Part of a small language model's weights: MLP 3072 GELU.
Each number is 128 + 32 x the weight over its row's rms, rounded and kept within 0 to 255. Layers, rows and columns count from 0. Numbers have three digits each. The size before them is the row's rms in percent of the matrix's.

# layer 6 attention query, 768x768, rms 0.0601, rows 213-357, columns 0-95
114:122104157112123218105106136110124086193166122087197162107148114091132124150056124101143111038133072032154108146169096126123087097155118149101125114078059054172146104129086133133163119107114203181085085143133121111098099111078121120142083066093114116110122132120136082102144130144130110082
114:170112156152134202077148157159139198146104128139166127150134098114112061149143129125163108106122152095103153130142126126029147141129111113121121168096163114156125140130110144145130102164057139168115145081164170138161112133100179122119150122119161135067062167141085125161119129114124156166
114:055110118102121086142125134138108087162186098090115041117128147122140160152117199099182191110159137081164093126120141159080162121169089175135135116127108111142090142200126159159101144114138121074135121114101135135096134146127129162127143177211149131157136190164082142181159114096235197062
116:096164125115123144086157102085130118135116094117124144140166081201126177172149137113173115128192095154145097182147150095150121128124133090157157166142094180137136144125105102160140145177090124127153084106124149113110183098154113087164103127132187073116120118143139126069130153108114065152
117:164130098079192130143194155094207079087187140146119078105129097126124185127084122140109140108196098188076106141069153096215106127108114130117125144126140171186111169106138138129154136124117160147120190178093113100119129114144044144158136173135153115171128137111096137172063105140061136136
114:150111168109109128127080107153080063156101084120139102151133172094101129115176165104113074098109120142118072150068113161180085115124159087133143147089083124083151163114163083113091048101137124083139098089173120146123129133151152058148121164086080139123129133194128174113155109106083139147
117:096084108144161074118117115129084107150216006136091152076126114169102081133129134154127116180100101137103124147134132104176133090164134165124182138113159131123074097144170106169144131184137063143088095141116131113044072137173068100078127171170147140091153166137115102119080139140128187156
120:121132138140078145143147148082092199155088154136106122118125108164121123070169150132101169070117151105130176053095176008168115115116139113173128110097115121146143181110117148150086161144101142072144086141063082107145136182085094116155141105164157094156089162142107154079164167124087109164
115:165125091134135096133161090078084127141155101115090152088168117215126174121187096148163091202107125169061114123108180147135039157133218180116111123135117128137157128143093139136098116194102128087179077095139173160118067199162155068149186143101105140158141110154069096081132165122118118121
115:128124140126102120135097073132095163128152109104175117155106109168106147114118200099101147142107119117094064087080101179168097025200150176133103096166124143157183105123217166116099117095180143092160131101093097077067125092089200142133128127097153150127176084076088219098149184088135116103
117:164114132131139118084081158062135105102075139104097136176109174155148153122123158116095123180146129153195121164093167238176164134190138137144084145161138152169157147127084131107155136123186123132087143099086125203110040150131108135173171098086142057124117125138145132090078107083126175120
115:079154084109091122103126200206119160179115095165168125154135091171148156136094078121096083117072112096134163149112134096151137115090115146149161067083148148105167136102145125062097066172188179134147161137094159092179141170126160058161115137064159172147066158084108126145156095087137216117
117:132113179116130102081170198122166120107115120081139171151107142144112120130169075111098145130126127130126099149205161097134148154163175170081127174153128099071179167061135125135163119084122172131174131127125160144143155109155090178141110126121141183121140131154086165169140147159145175106
110:093094140094100126118111129143155162208079119111181146152140146088121124113047154142136119162155127118096110083149132128164135103093039123115102096149109131163155138180100143125093122119091176156065071064111169150103209161142122107127116060168100116115079162196131173155057115140122112158
118:130132097132130079149159162099179167103140126135181115119142101146110146122101129151145122092165164144127100102149133138056163152139100150159101108147122172135119145198165164132151080066138145100109109130084116162153124135092121110075137143151151148077105161097144143129094122157083154127
115:060086092094135157099099161135080120030120141133142100110115093158178154130141083101111104082125168139085144182135102165161151125131138107142119156093077134087098089082105178076086100123083076157153178076081134251112152213110075069115090154120091147170149108164130142120116134086123154101
119:131134139132153121139189102167114082168143216100123098165124067099137108140164145044104070121100106131115146157120124115168209069147163100132127113104145153139116110121066143112157100152107120220131106125153104124125076108117056083069110157163093116131166186164129150131131138085171078153
116:166107094108116122082161108157121106108092141161126133086136124159101119158133083126147144161095154090085081144167127148096092136089162100023139062153095078163107155154156124157117172168092120107155169091047136155138127114169055127144170114161133203157121162107099120091124131050148153063
113:087109102113114099126143128123165137095135125158096134188111127112146118142108139091150105145113125141079122099090163189115091083133123155068150155125198180086060138061071076102091172128159116150129137143041097123167079102064149139178129127103163131110118136122128077134154099101136146095
113:106170091141080133127139194146184179169055100175085134130183169189107160110095146122067142116126155117137123102123166144138112172145095150073126149132105172141174109102157141133097084130153136148149083220133131082105123135121181099071124098084117105121173098143109131147106161149058167139
112:161135117136072179119146144164153126102115147177060070168114143116128188067153069085153105100160154110111161189074134137136118049082168126180167090140131116162190109153186118090139170114105162153090145095108106120114060113148067106148134184185170122116128149103109186083114106110194141105
115:121131163101183142160109076129122094075126131178086082167116134144155148177130065119166176064134163089137119169079131157121159116197088115153140109131162112149117097107102068125108118145121063114114150135084117145094167141131171132140133141161123132103189164097129097149139103189144117081
117:119046171154156136108192076098142157143110110129107099100100148150087095164142158118134120120109122177136155099144108128099161061137138127145151124102126118087196123123113089187150149102146126103095129129111091159137139102121088168132112137156175122130123133113158112082129101084037103030
116:151148123183096146130122092170166157121116147158071165123157105141117175066099096097133127143104125140140096135126149169091099126138099151120125187150118150170143143122080101109201172164188126175043133142146107096080158116112119076189157114133083086178065053150060101145084091102160131102
119:139131135150147104202161094146062080123113144161144109073184176137103115124106149059125156140053092130087157146090167126100151149133066145116102174130126140095135219160095141120173104072095140171142093125135174116164145105170108090128124131100099103164159099130093112162077093223074106114
112:103103135107112124105120070120109138076151151156169067123137065174167175129124085126106129051084094094122156149198127115132126084148136113124191153149127085105161152076173108135075135104116161132059193091156093171113115039119148128120124125121097118140142122192177160137120122126158121120
114:112109098137053142119127065116104135162151141063096194108067125143106137157134116165097168135144089143086120130119115103177131127165122160072161099144060140135137160069093102221142141124175135189118102122092205170089092083146091141112105171105162118177097126055145126095149127178138144074
114:134121157074111119161096083101101074134153117095120133124119124180135121128088078120162132155149153121102168154098111149084189154151133152148136169139186144096139154124157135150123145131127025116177067170144143139102155165147181074147110166145117059171161168068151125105163124112096106147
115:152103127125149119087156145128096150116095164113059126164044165144134093089156132150137165166066088117104177129147107119078140165090108118196111164125128184104086112134094135183084084118141085099132107120144068133117147136186067159121138146110105108143137138145151085192159172159124105130
114:152171132132115143124116114090065091151174123142134161152141149093168180100112081155177133149188165124145125113164129138158165086080149165099125100113170105041167102100075192120158128106125102151081093148176131092129069135147161187142092158126136104116129124108132134114090146114183063166
114:101120134091160087151168153113126124209114135167138132108165156100097139151140121127111117100138059133162140124099136108081119120132162116131100153081097120099065107094103126129082080091113138121133133114115137076110115175104114158205161145184151129210166128167095118111092142111095139120
118:110149172124141078106146125098117159138144120168141079136099140093149155131113133107140140124125168092118107194145155178145121130144188117136111188191130155126095148142081040147142152124128147136100107101093150080143102098085135201120136093119147097113180140143145165115126069103129107139
115:140103163082083130134137151110128101089130148160039160117130110130149117086123121059094064166154162208157091132169091144135122139078142150144133048113145117176103146079107143144069084089162137108129154092143158191154085105197130159097134143098147154203077103176153090093113165106122144169
115:168104146092108106066097158081180108168071147175184129058127138139109110191133111097132112089124103101097119143153087061141168132130128197146148105075095137146092181125070143159121094128080125103102114182127110167164129086174130115174126111166139118138102055129154100139144085101078157128
116:140108151159123123150128108139120161120119092133082197128150195126136117169132142143096147115189130146109139166133127115113173127150090142106075184165080119148140067102160135123165113069111177154107070149084105156130075111128134219153084088164148128099167108132123175165119154137102077141
114:083148160109104169165097095134130148149153115153168142051136102170071133130068152054155149098105087083134159101159174112157105095112154126118140115076149173110121152140119063079158209120098138182148115104130096087106170119118121119133121151172069100149079163172097183134121092069164117137
119:082171163163116134128114121133118140126114159067145093097099114170099135097154125091158112129160165105108146112120168151168142079116096176073176099097161131135092100109138140096138153099164128125126086184162121140135171088140099066164153141070132145065099170154082101124158177095143115128
115:129164107126119152110092188187114085146144133129049132146126173165100096105156157152077166098096178151156069129192113131117142112150138082115133176143085169130109127103132135137157074171126168140178142157165101139145119107142065112134030095112068119133125143133133130099121158131107110099
116:181120186136109124097147123134111138108140147131132187084115123167171085130146108105090136079183085079111126058126138127065134143124163066188119184141132111115120165137101109125125168111081124133091088153153177150133173111140151101039161051092140070096124151158108079114074148140125190086
113:121145130175095119159113082130075154126039146118110128142079141158093121078109137125213080166105105175101143150111130117127137097119113151138091120095165126148130124091095100109135140089146079099138097157108110143157081208167117132167174125130156163100056157102131167153104139155101093171
115:107098153153130148157178164161142107108122102096161101089117120143093123178137159220123110178117143127100170098103141126150107097107148157126118181145153144123167116127081169113174152181167176117124140080111114140143089143203150120129177122171161166128153111090207068150088081109097137099
118:194169117134149105126137091133101142078120159096097158123127151139086199188119130195088152186137184162120082181101153195120102132074166108147101092118176136153129182117134101128165139158103176098115079118143164090076158187128159127096135165146112115108140100160108106096182146115179152070
114:123095156147176106096116133103112129134090133104091159071174126109087118119144111181096099133177150106123116172116078118062192098101089169138076136110178134130102129104130156109130092159042159181101105160148162171162124144117134145107127123076134117054165160105048125124095133107166132154
099:197162100135129138124084165120103167120138123137130114128103127161091112140074135126156108141083159122106149130113173092168162111100131103088158142145139137160097069123082135075193092205138129163149155100081103121118099152160105050137172177188115148127085149127115113148118162056097170081
108:104065111091123201171124128070100092129125137088106122137102093152123063134126073148186147138128121183142143093137137147185213137136147125051133163116119151161157175127120165154133111125106175140118089087102198125079142068121131134095151180150111139137148118157109140192110145133166168113
099:149131125149138110128151044147119177219083117131188098125121132090118118109118089095190107160127213058142118114121083056121076034097132193123108125095118119145149138141153101062157119081113154169086107062131128146151119138171147115203102138145138111150132165118070116104132092135132099114
100:053085179141202124133165088167116111072120067109145149102183146102125146179105163094118158122160120150195168165148158112099114170100167119146138149153132147130078187189153144137121143163129109099164135169126121059104134200192117091119137139130134139160147174119145196122188131160141122102
106:140155185079137129166114128146112127180147154117122202114136140115153146194089136201144121140142144102118140087088226106111109112142121147118133171161096125112091146150146209096105098089117111116100138106081111086144135141146175111109166125107208126111121124179153132074136094138046076073
101:127073123143096128081129147117151131132153151026125159129100149079175116129180098132048133184105107164131053117139114127154061189131151155164112159114189171077176088125051182090149153130119097168068190126133123161128083113160079141087155113180088156161159164146147115099104177069064109116
102:111123146143140103187103190143128155087140156142185138115155124046117112152126128170101169121185171113120144148111086137123129133144163080093164166163084118120134119144100123173175122123129127218097145165131078112139113150166113115084149110169117122134151108123153106196121122084106139136
104:131178133122123167137094134154152062124173098081077113169126124103182113131103093074112148118130165151096102156132119096103142177150195175138184098114134086144106170068159133161127138137167136132179134139166153154086086162149142073145166136128119074144081155122189126122117156114165185165
099:122143139096052150123158113086120085079158115087135137099130161119091131101136114138162140154099140124148097172145152143069112139094181220208170159137097143179144125120032132135149145166107105188143079109192121101126089157129130162154138130131084113131126148144140123114081110169140101145
102:119095131149071084130123131104067095151108100167171176137114133108143188159158170147175122185094107131087095117167106130107115109070170133092100099095148168117114125083091151133138099101151105163081152165130118144118122140077103095152036144107194047165085132158193136115135100136139177143
099:111147197103131116138118167148139117094131131148103149123146124141133111158185175111181191153092061115088129165089159060172120133154145090147156122179148134148099201155178167147167192096091158141139119085162101079129156117073174095135118135157136172069133137139080079186066083089139128109
103:158145111076191113134110163156161066167093079147134102138077135143138190190099128158111122110083142083057114164100088142114143122207158106094118114140119107145089111118062102129149119122072115096144092157219110134167120176126103111070174161083139168191127115175157070145132140142121085111
104:171127116071170114119169148099157129152062186098128109122142124160119080104105092144085125143084139139064133123116188149134109128089142080112143150114201126118140149066135118115117113156127113079147121137128112191096171136175159127141194134118135219140158152168149107143106096166082154152
108:174098149127143118118160138111109134116140141053092149143137135129121167101228115128141131139103109137088083169137075116120092111133121107145109091130166089087148139082108105165098106135147091163141165134112117223129160170117122115112093144154172093108111172121081117102135157180126237173
102:145118112142126157102146163103149123087163159110063101131097113080123134130139185140088087110080125124113069104102110136143118129177084123155132158131150096098148060075087107085162176161114103062157087124111071082177066064073132148161155192109092111108155160123138163169075115202128165144
102:164202122095106162131192162170095074174105082127128099132183062116134131175139143199144141160098135137145134096105129113151153167114117121154116135082078095109098113157118160140112076142113133196129152170103077126166184127131081090122139178118041119101162112189122120181082123146110120129
099:146158154115178113150184112149084137092089133137103114150171117101097102155159117163128161120144149089057078107199080135064139129159181137142125096153148114122119065098145106108126086094080148107149132082105133093099149191101116190123185151103169067139135104102154110095151078173168140096
102:132098139105139101100081105103110129156103099078120115111161099182133113117091128111076094151107100094174152133123130195144097169131154174118146085118197169131160141154147089126117075121149196117111113156066093140115129099155119056150122185129168119153069116160140176138123145052143172058
107:137105142154186132071081092154179106147081079146114121132060151077119074150116139172151137169120143091122197123060132054151164060151138100146196170104106152154156120169196127124119107150100153109146071166114107134108149162171104125099129145122082140116162179164111117150139142176154219130
101:115155088126144114121133169122097098090137087121152135230149126100177116152109125099167120091178143185163081093131167183088154127175202150180095112153068112160067135124130087081163198172139118138133049173099136146120107183108072064177117145105125154153173112155123150087172096131170093125
101:118057104103089085136143105107094130077139136119085094146117130147165147158127169093153091131067149145140144130192118131131126117128158102182127130146105145126181121117119180106143152123113136162176121130138085205124149108146118126208141152140142159133083126101157157113147169187090091176
105:194162069139115160144081123096120130073163129119111094159157142174096138072119121170126156169113126054122124084104082089026140149133144124104152132102154114074143112103067163115135094090147088067117146124178108158158046080052118081141101101148131078168127161100124154108075147123124086144
101:118046103129121160189123146194141105138130142108210105106146103077085140195123117139116151124153123133074176147126098139110141205146108177172099147131047179122123047190126112112185115139124104107125077102130160128079128110116178100099171156143126123115145156145146190089203143117107149100
100:156151146152119130177084121119133129117137230123064111176097089139085207096137082137129107132118141169106174115119139152184204111086101131151186133066109070115158117137142084099158133114163118130129125063177087122107076155169153122155079148131172141137101151125104107064190126116111142143
101:088133114129095134122087099078146102139152145154159120099082098116161120121138092079175116102085156112144129094160147158162178113208107096089122098167169116152140146119166131128092104103154172128163113162127154067176101147072122137060175209101079155124137165128111162131129153144112120114
102:093160070133142091162148112135169121179117134134160179091163106148055169150131132107144111127099210117045126123142159105100138187100157150047117100177107109109181134116141133126116072112113168118088158072138171129183117176122123088141145158122126120124172171037115110143195143140116111122
100:141141111115112136123120177092107136112105141163137092115084142105112118089154162194121109179107193157139122159112106075179126148189127137156081115190111134104125069138149136179147180161121162115083110100109094085124087064147156171149153175178130155143154115086154123105110119150168140142
103:138093086113108149103141133156111101110119169152087101148107096148161134120116154092153140085137146102153111156133156092144156154089118123173124100101106147112106150112086105193131122095142134094168163118023092143133133170123136106148123163153130118122089109161108116191200110114125136144
101:098102125186199105132082109166136162138149126106154146142149081153131183128112098146066128062139117125107069150160174106179134114196080074093088114126124117072099169108177129114168155128084140167135170068152118176151112065101123110121108118155129173076137169136103112184168115182116143225
101:121082114110119119111183148164125111132116170153147126215165032062196170083149113092138138163174173082079088089114118075157149103172159125137140107147118091119122110095148147129135186148163126153107109095138061140108093131080095147157130125087126136137066173104086128160135095128066111077
103:159106139166166110110146044114174105100094167137104091142110139151078124144154109133128144120195102132101137146125147156093162156093099120126111172072128145103154107163182117148148162087137142133172203151170090104061167124134101111147100113074086133132121104115098172089106094125117072168
103:188151117121123113117148105101137109102163123102126135102095132111166138154152129116164216139107127178042130143144131144161123098078097115130153107109126071127150128146206115137143132177117196086080139153139094096073098123156139166138173055076174135119179166101138064156118117101169171140
102:135133126130121130180143131190124131152095142137178123138130076122121134128097101115122169141148151068144155138103080089123194110104113084134089154080172104117125106158062141133133093120105141107058131058112164045165128107116119137150156107161121081159125132114127128057169137130144140096
102:104081154104122170107150057107112152096104135133093139119031193139139156166076087135143161094182142121146137156119103132114143115090197136123140129134112193152118146123122160132158158116133082116144162109087121163187114183190112058072127120113103162146125100089161088088160114171126144091
105:073144107142163162188138147099109126123176133158127117112144165129078099198105114134129161154163140115105107137155111139083114134097081066076103095132177165089133141169151187077118084143186120124107125168138139113113071184175122161124091170129103102151105087136100076158113089157164091105
100:113143153162174174059176139078132176103107111168163104134136111122094088135195109092122164109153100121110136147142141128136154128115082116140134112130108154104142141129090173172080142177101092157148139195127042173093140141118136094120113114181115124098098173097106144167152111119192097093
103:129100148118101182093154084124105158117106154212080184133127131107163074149123168093072077078188110169042111104084124145184111129143118089141098062178107171153129184125121123146098129096202150193173109083215127112122141147108140091135180144106120113186116120139155116146162130063123168113
100:070090094124186148199190153139115124182125156119096170110134088166082101169181143147089171141094107132165051119163142090178085090059093127095081120141080092087106136146148121101148076155126106132097146045160150153145084168198131121224159098151174134131118162107079126144122099158177078131
106:139158120155131138121102136170116086157116147125096147122135093152076107100135130155130166134080110111150100144129124128165114098160087106168177165088156138118124054201117067128135124146138107064149161141042095129136130127157155115122100077120090152125126139139138072157152138125072145106
099:174134144122107192066115099136141120079155180104110068168120131161178117102146117121080089207158188171156159112129142152096109111133151126099130147160117124133137142109083191132086111105103086113118123097172127148116084147120108089161091103092124104108103103096116129138146139138243130141
107:134136164126075159097087099130133139110180184148071112197125172178163177114075081161091108111080137146141172144140135066182071062121067141118101144100121133197160132068093144094123114117136149146085151144147158144081121135103129153172129160146077147154067183088164124169218144110077157101
103:117095132131090150131121142149180183118157144077205107120117102144089089081105111096082090180137135145118098191148136163135142105154194121140107127139126126062121160094141113118128081148181100125130144154153159129135156112135129185158168093151130090123135153115130127146130100088145132119
099:119144155179096163133143177150122113185161110069181137127099152103160068115143118087125112190075119145136094146130143124057174073180153098116101121154159165157091148115122124134158102099104048077150150190120138171116185114138164148135157113139147128119169074178128141178112121112139112170
097:154108123123168083134102147090176159172141130100115145143145127100153095137155154088078156087123169152098215151177149134100116069080172161092157054117159120091113054116154103167099138071114177156136139065144143124131116089125120129102064083165123085177083150138143151137142135116102094138
106:138119174136012150079094153092171138152121098121106094098154104141158133118131083161143067166115148138102101121103138084144141017109114156120115149045091133089126177142142189154126132083138146107118103082155001167097126148143191106096148132124100172126185107144189107164138127149185135121
102:107099092146140160171169131157094163084142074104140164128103115138169131150108096099065192166215107094109168186122134086181141156209091129155122149068130080144188080148052165107089158170123120123138140107110105115147140137110117074079111159146128146141118159187134126182125169144170151136
103:105135168155111093142166123104148134156126160098186128095134196153188149162168064106100108102139111080124119131156155045197138128159139126071166139186063107093141118095104199114138201122141159126130142080079140124101160185128143110129124162131152120130139112159105050123135158080107134112
103:182101155092072165093115135114085122127091149117115156095132134170137041124084085165159153167139155108116191166166092072149099104150125154109128107127163193128115146146165110093201115162083044155117132124152122222031114137091102132104107123159114064148101154130160099172117079137102124188
103:164111060125106133160124148136091163112138138133131104202118138165135138133152114079141108111127125168127045210146137069138127154076176157171116205113134102135160140156141118110168104104186126034157138125079103105095134134107135167126097084142135176116169163117150114112140150068144147155
107:125162111191168125104095158195176162163163034087125100193079085125160174061129115159163124120115118134125117132115126101188157096132111090109146082131136105142129141146132175138099113078100137110139135086066164123121139129108122116111138116103165107125098144152128106188158109159093143166
101:061136184122129145137126151195104107144115145133113052093107117081172232199106168128099077148107138140113102129087156113140162170136145172130126093120123132169109144153146135152125115115072138160150152154122123115128147118123141102110112117147066039134152064147174175118162098128132151133
102:091123160142050154066087110098127139177148066114147130120121156151112130120098113110069068174159135091119096142098171144117138141159094191124156111090148137044141135125126169152115141125105121090161115037127152129132156130096130124145201222141151165149092095120170130115088130144136066127
100:093082108090200147114140121132095144135137146066136161094101088111110144087137050144138160184160133178079121107091169151151149092128119153143155134141128137130140113098140120169129117133095126147078095120141117085072128085131172148164094124164122097096054123116075118088186174125087123131
104:099108157171067178171165083064153157063104131133175158125135105089143146171087065120074194146144117088119127127130103106193160134123159210111128105168157099095119161163138094101089126158174088160104092124133114109082130123074171135138085127112104115128086117075156144176102166124137088156
101:091122137114097158167085163140096154087161156096093163067176140061137204108084131078117133119150137108100152169100117141141120139084168152159069142119184165178071132176171133180090110108213155086135146120128064138143120135099188124127156137135147164113170174114138113169091114133081163105
107:191108090140126166059175126151150108104138201123155143100127108150145160155115101123131186143142168063086142186161118137121171145111143131143100136160150137110113109138192128122183110137155175152138149090121125075068096126114151131084090078171086129159131087136113186013153156098079121109
102:105135165148105144132064077155183121062164177176213162115171152134116146099171094107105140138130137069106105129153139129145137127118107113107189130100097124187139141139128143097124122093168143153136162130133100125049146144116095148198156088089131125098202151159107103062157135133144133090
105:138128151152100123108061140166069097129134142149125132109150096147167108123102140156155177135128109112144139073135088097148141103105105164137086102099101119124057182125117099081039129147108091149139139118151082140129166103173118145104111197117175130137111102120164124120105161101184182113
105:143146105119113108116083124204126125093129122201108119140145152147122159148138155124083077140089179175132162072094191097133105114151117133213148119094110072134129109182223122108158157078160101092190106109069104163155151173088102122071185163099140072081092091106090149124138178123050148078
104:107126123153144145126166133138141141090084115093159157140104101142144091090148091179196111133075110161071159144208165116151093121135131188135105138090162155196142112088117086158130144127066075150173213084125121120139092097229092082109172126131141126160145134155158144121106202154123139176
103:139124151174103136118096127108148175158118128145113144131107120094179122161103133112142081137107189107153103145130162202104181215173154126167138102050134148137163172098179122108148127151131181099143103133176117108100102165144168124178146126177088078092119142092103133128125119023152170097
106:092082101151144153103129144092127126153158084156146158132136164095149164116108115125122114060089094103096111126177090152143094133099088189162107133172093125132062199155109108106120078174095134137107108125145124101144141117215148123079134084109059155116113205120097094106203112125122180122
105:156130161094114143161158136125177149076118077127194136184104141150167121186165145144087109142152101130149093106053103177090066133104155074119094095112065163131112136133078164117120120182127163135139149131155061186088085140114155085156109194151164124042062105145112038119034180136125106076
103:131149150129149112113166139126137091126082134131120143120145135168122063110163137195160102112119171133140079144162131133163090110130185112156137119145128126081093123112146118124128175132070043091166139144120117099157140136116133115149125128154128148094061087120077103134094126120135164164
102:122121151164106104104156136051128120143146138100139158120119125122095147099175151174058087179150109170125169135216113092076087060133145107126102090107109171119102097187091151187139110187110099148110118106101162154091115121228120128185142135130114133098081166149146098132107099085091121132
099:107106092114072203180124122097115097113104115123069118099130117099141212131159159069103039244209104125130112113132154122126163134138150114094128140122123142099077106145162126193123159155107155100132168123150144172133079081171155144127141141134158129174084147172103111154082180084117182147
100:088131092128119118155156135139128100122141137158152154179098090095157119144128141100181077183139072109111154163109092176152097086126126124155158114102183108154112090137132127137075104166165162201096154162154127169063121148164116049148119185124117120131118156133142133163153119110187147090
098:125106155150159130101141138155150193086148141128100161174093150115132128112094081042101080086136148117106157156098163171111116155164134107197137123177128132101089104127072157171185109129115179143103143117103142160088154137108111111178129117117149100094087084208099121155125178180160105165
096:157172154161157088121177210169115125148145193153160143138136123152127117199082143140096148164148170123138126128129156076176102127091064185149152099132160129202145139101163121076136135184117131056169102088067110124169121091126120108151116143097152151052156140142099071135164124146147150132
097:141171114165081077157070147186153141144107113217111148092106153166206101103104079088138089181138141127172040109119145162096121133106133119095122090160094087157182121099161163196160099161153122096172144165135110131142115110091106130095182121143080145131068165106153141131153144154110136116
100:121165129149138141097170103115110109118107131175114120122132150121087149122159048145194064117082164114175151122078135114090154094106132159135112159066129149119154099108147168138115153144085107165111162160163180121095123145121135124122142115163083115184174176146157129057142102139055120141
096:127142200089136096136142075136163202107140116123117181159116122124132147116132128122158169088200130153068085115145206143137144121117130130168108148159106137156161102137128052151140139135126118138121125122123164112143137125144101176149116125075135111095126191126120154110138161141062125109
101:103148138156165112090147150179131104101061154150169134160173105144132175135120085129081088120160098127152150167101204124113110118109097131135158083114089098162139169137141159140184122120123129100160154099158154117105110133135135145074171062130174221119110153193133179103128162145146054120
095:133143134096166148150101114198165135122163125121124170166153113167131104108126136125158154137084164117179142151120105115168132138172139108144157085141089097153142088192056100119210134144119099186166121111123223138122130142113117106096125095148105124079125134199067096148138143100140101138
100:092093147111152129034156104122127188124116132149110101146144133084089136105123100077150110136118108119143117122094160132078135127118105143138095087100102132156153149122078111131148131071117192100131100154025172114152165165099130170094135154111146189153141135147132150145143106123127126046
096:145131161103131123121155097103194121102103103112092116148141156143155135127111103137163109144082053201098117099109162127100103168095159117206095163070148081131158114098098144123140120143130148160147138174153138083068152166150120152113132138109098116138142078134152131115124143145083182132
097:128161162201108147149150101183164118087163079124109117120153124136075135156169101107127159085174162126182136150120108175110144136112104155111101164054081081108127086141112133132096121107137099128109106122051029086129161107076159129142155169161098117105094181101179079138166114135131112154
100:168199132104135108177091144141115078115120111155104146125115151086163153144113090132151150118102106082124075160129062092154128116140087119126169079110111122091172125155158088109140145101083157130080111106165144173152156147101116149052137164149165132125103168103172130123137100159163038149
098:097151105134166133121161089124092139127045175120124062149117158118137120162121081176157174164098147103145063079132151157177160143135133140172058115146147154128113082178103180138109116171069117106153125147133210085154181152161149117163115112143161123113104149152109173123099105193175127153
095:150132115137115180115072189131137194108121175106149133161099160145121204171113088080117092161142149177101133143097099088119087156163131180110141170159080117227109072126161092102072086118138178159107125173118172066120131100103155104095098113131130116072079115129150152093144141114129145071
101:165145179127127115126105141124148073096155134106181169134126166078129139129079157130166131165147116169048123151095106151158139085135100097119226137178165086188121153121098164140093140117107146151044154168099150249224117163156088122123199150125102128126150164142146080092144115115105126089
098:179171118075108155108093161156113176150100124107143124124104104119124113115132112111114125147161164108142115101127127093139139128106141067069182194117172075121116114113165159113103149131124140048149147111141102155184140195138128121152175183086176057170150162138096078121054097160153116116
098:122140127086121149151155115141177163177091085150118134077082120065167127154174138106105141073104121108139071167129109124129166122147194080097115181140135212160073114087158159140130116101094097146212109142047131086113140142137073179137108129184150103107206129133121104182179080115144162123
101:122159105088143138126130153091107122146107142079159111186087086141163137114172075089112118098115155133137151155114102156151134202138117123103142142128101161207101181094050113142087125158111139140094146133160141064096156094095078107117181135116167104074164094160165154119183041200166117133
094:139102103128143181082157147103146124115188088112166113137115180095174127171131095148139151086172123100085214190114058181152150101100172109099164122118138115118161140137095115133155122146154124164141113111142084088104164144151152149148127133181115099166157155124104137181134128139132182134
097:132161087106099055054136112122187136164154212171110104131169128147141083082132156087085073117129107105125150090141116127098114104133173076138121146175106128119181116155091137121185093141099093127139181157108058157144152150133144098175185171113115144062080113115090120182161068122144141088
099:142184134092111094117108060018179190112156109134116122143121121162122135125114161122180114134070100145146182148122135123109058076162098115108150066140125101150137069171110144144163139185164118083171115139179079139149135111197136170066193107122119119156140147112100102126154160109167113148
095:115185130150116125132150130120122142099092124225104135112142061142116138123144084122114102162115072135136139135084089077124168151109093188082135121118149120114137179120107137111088103055106142098118111120126138094127132103131179082095116137122124152158106068064138171097116112095108141173
101:153145165125138082133142158152128138120112113120126196142086157104078122133097105194127114068193135103139060107081125120166112087147130119089105112129139129160138125104148086085116134141124077153120089104179148163116143149156059062155115124113117139126171131149143146090076232101111124106
096:127132148123181100106125131202059111114140150133155091125137122115083129183065119112077095106113172108066123119135075109134146128125115146129142183138105116110094104139099124160151127207115126125130181154144129127101099152109125150122166155060058142164101086122109162131200062162155137159
097:143097142096121191114129144083152191083101185126098135165193156148157092126132090123132135159152123116148128199120142117119121124155155153222137126108172155083157172111181129200120114185144136135106138154156110085127127055130132071093077089153165062145147194125078114239130110136120152127
100:111125160090135079147129083130190114126150098110157136128162080111113113183101107110118162169163098102152133136112130158098103134156152124145136103093093239162187124118121071158137166083147105135158135112080162085216124127137164190163094128106196148170169126094167110189112111089120156092
098:139108166119078100091117098151144143108165175148160172127140115081159129126140103117094101133166063125139096143142158112133076077090116177170134143138160154154137134103097129112154125100152102167134181120094133126174159114165142122126105137116129079114152153160149155092133158116126099226
098:205105130182087153079122156170096117139074054166136152087103117140165135118148127121182087146137136005150123068153114151139124110144113119165134110139134118158122125159178134151163109095163168131155081114115099104175134113159118161141172074064131105098121113172080115065111114127122126164
096:120169145144104085089107111174117076161141118124106137182164118108171053109113115156130115121147123056201097156093118140103151082110118092103090145118094114116168123097142127216131150096136103086178172168148188121157121110109196131159136114134132158130123060168164150149138160170112133160
099:124148180155114111135132175120109103084104169123152093140090089140119087106083105154105089065074175116098142183099026143101166098146126110111077069116124127153157113130190078107102137177105130146121078157144148107153149106157213141157096182087153139128131079096115117121103136154155193112
100:129123122156124119168123109124091137152141094182107117137103155145086133144160117110139137131100119101086144133121109061079153162065152119116077136157187138127196101132122147089093110114117182073161126083093148114128168165115111114079089121194154075118140110066144113158164096147127122150
099:054147096142052117146133106102187109076147169092175125135155166151133132075105152104155089100152125142183089095124172090135121201199136140128126218106180082153101109137093092148101187175134158109148152126117100184124144127091108126155131086117130141156161140089171136155096099077129111089
099:153125084181075124156118161099166162160145158126111146107132123121189179134084168115102107108143123091110093103081154153168121168130130109153146122146163106159144081084137160111107151109140094121127095140140137131166125125184125128075115125149123175149175087159120110166117060127139118046
100:115114143098148141185131105146144109099067149074168184126094166124145141155137176104131102113174172097133117115149114139171129086113166114076143125193154146135097149156133130145139112119090146088087104103152188170155141130155077095142144182139151149185155127143089104084114140145125142117
102:176152123126117209127090154128125132127155109110170082126115110121106121123127126171126130157094145171080182148095191136134158140145140095094101132129094162092160163140159181077068116082089151066155146170099140198052170151153126078131160069137109124112165082164185186138158173154130148151
098:159082153146095116115145129129102181111178100111139117140110164114166157157165154161172139146093143073099030171160113146106102098129177138088117098149148094131092127149107126124125166140111147143115114210164147151132146159142153138148131156166192074138111141152151109133119126103095128115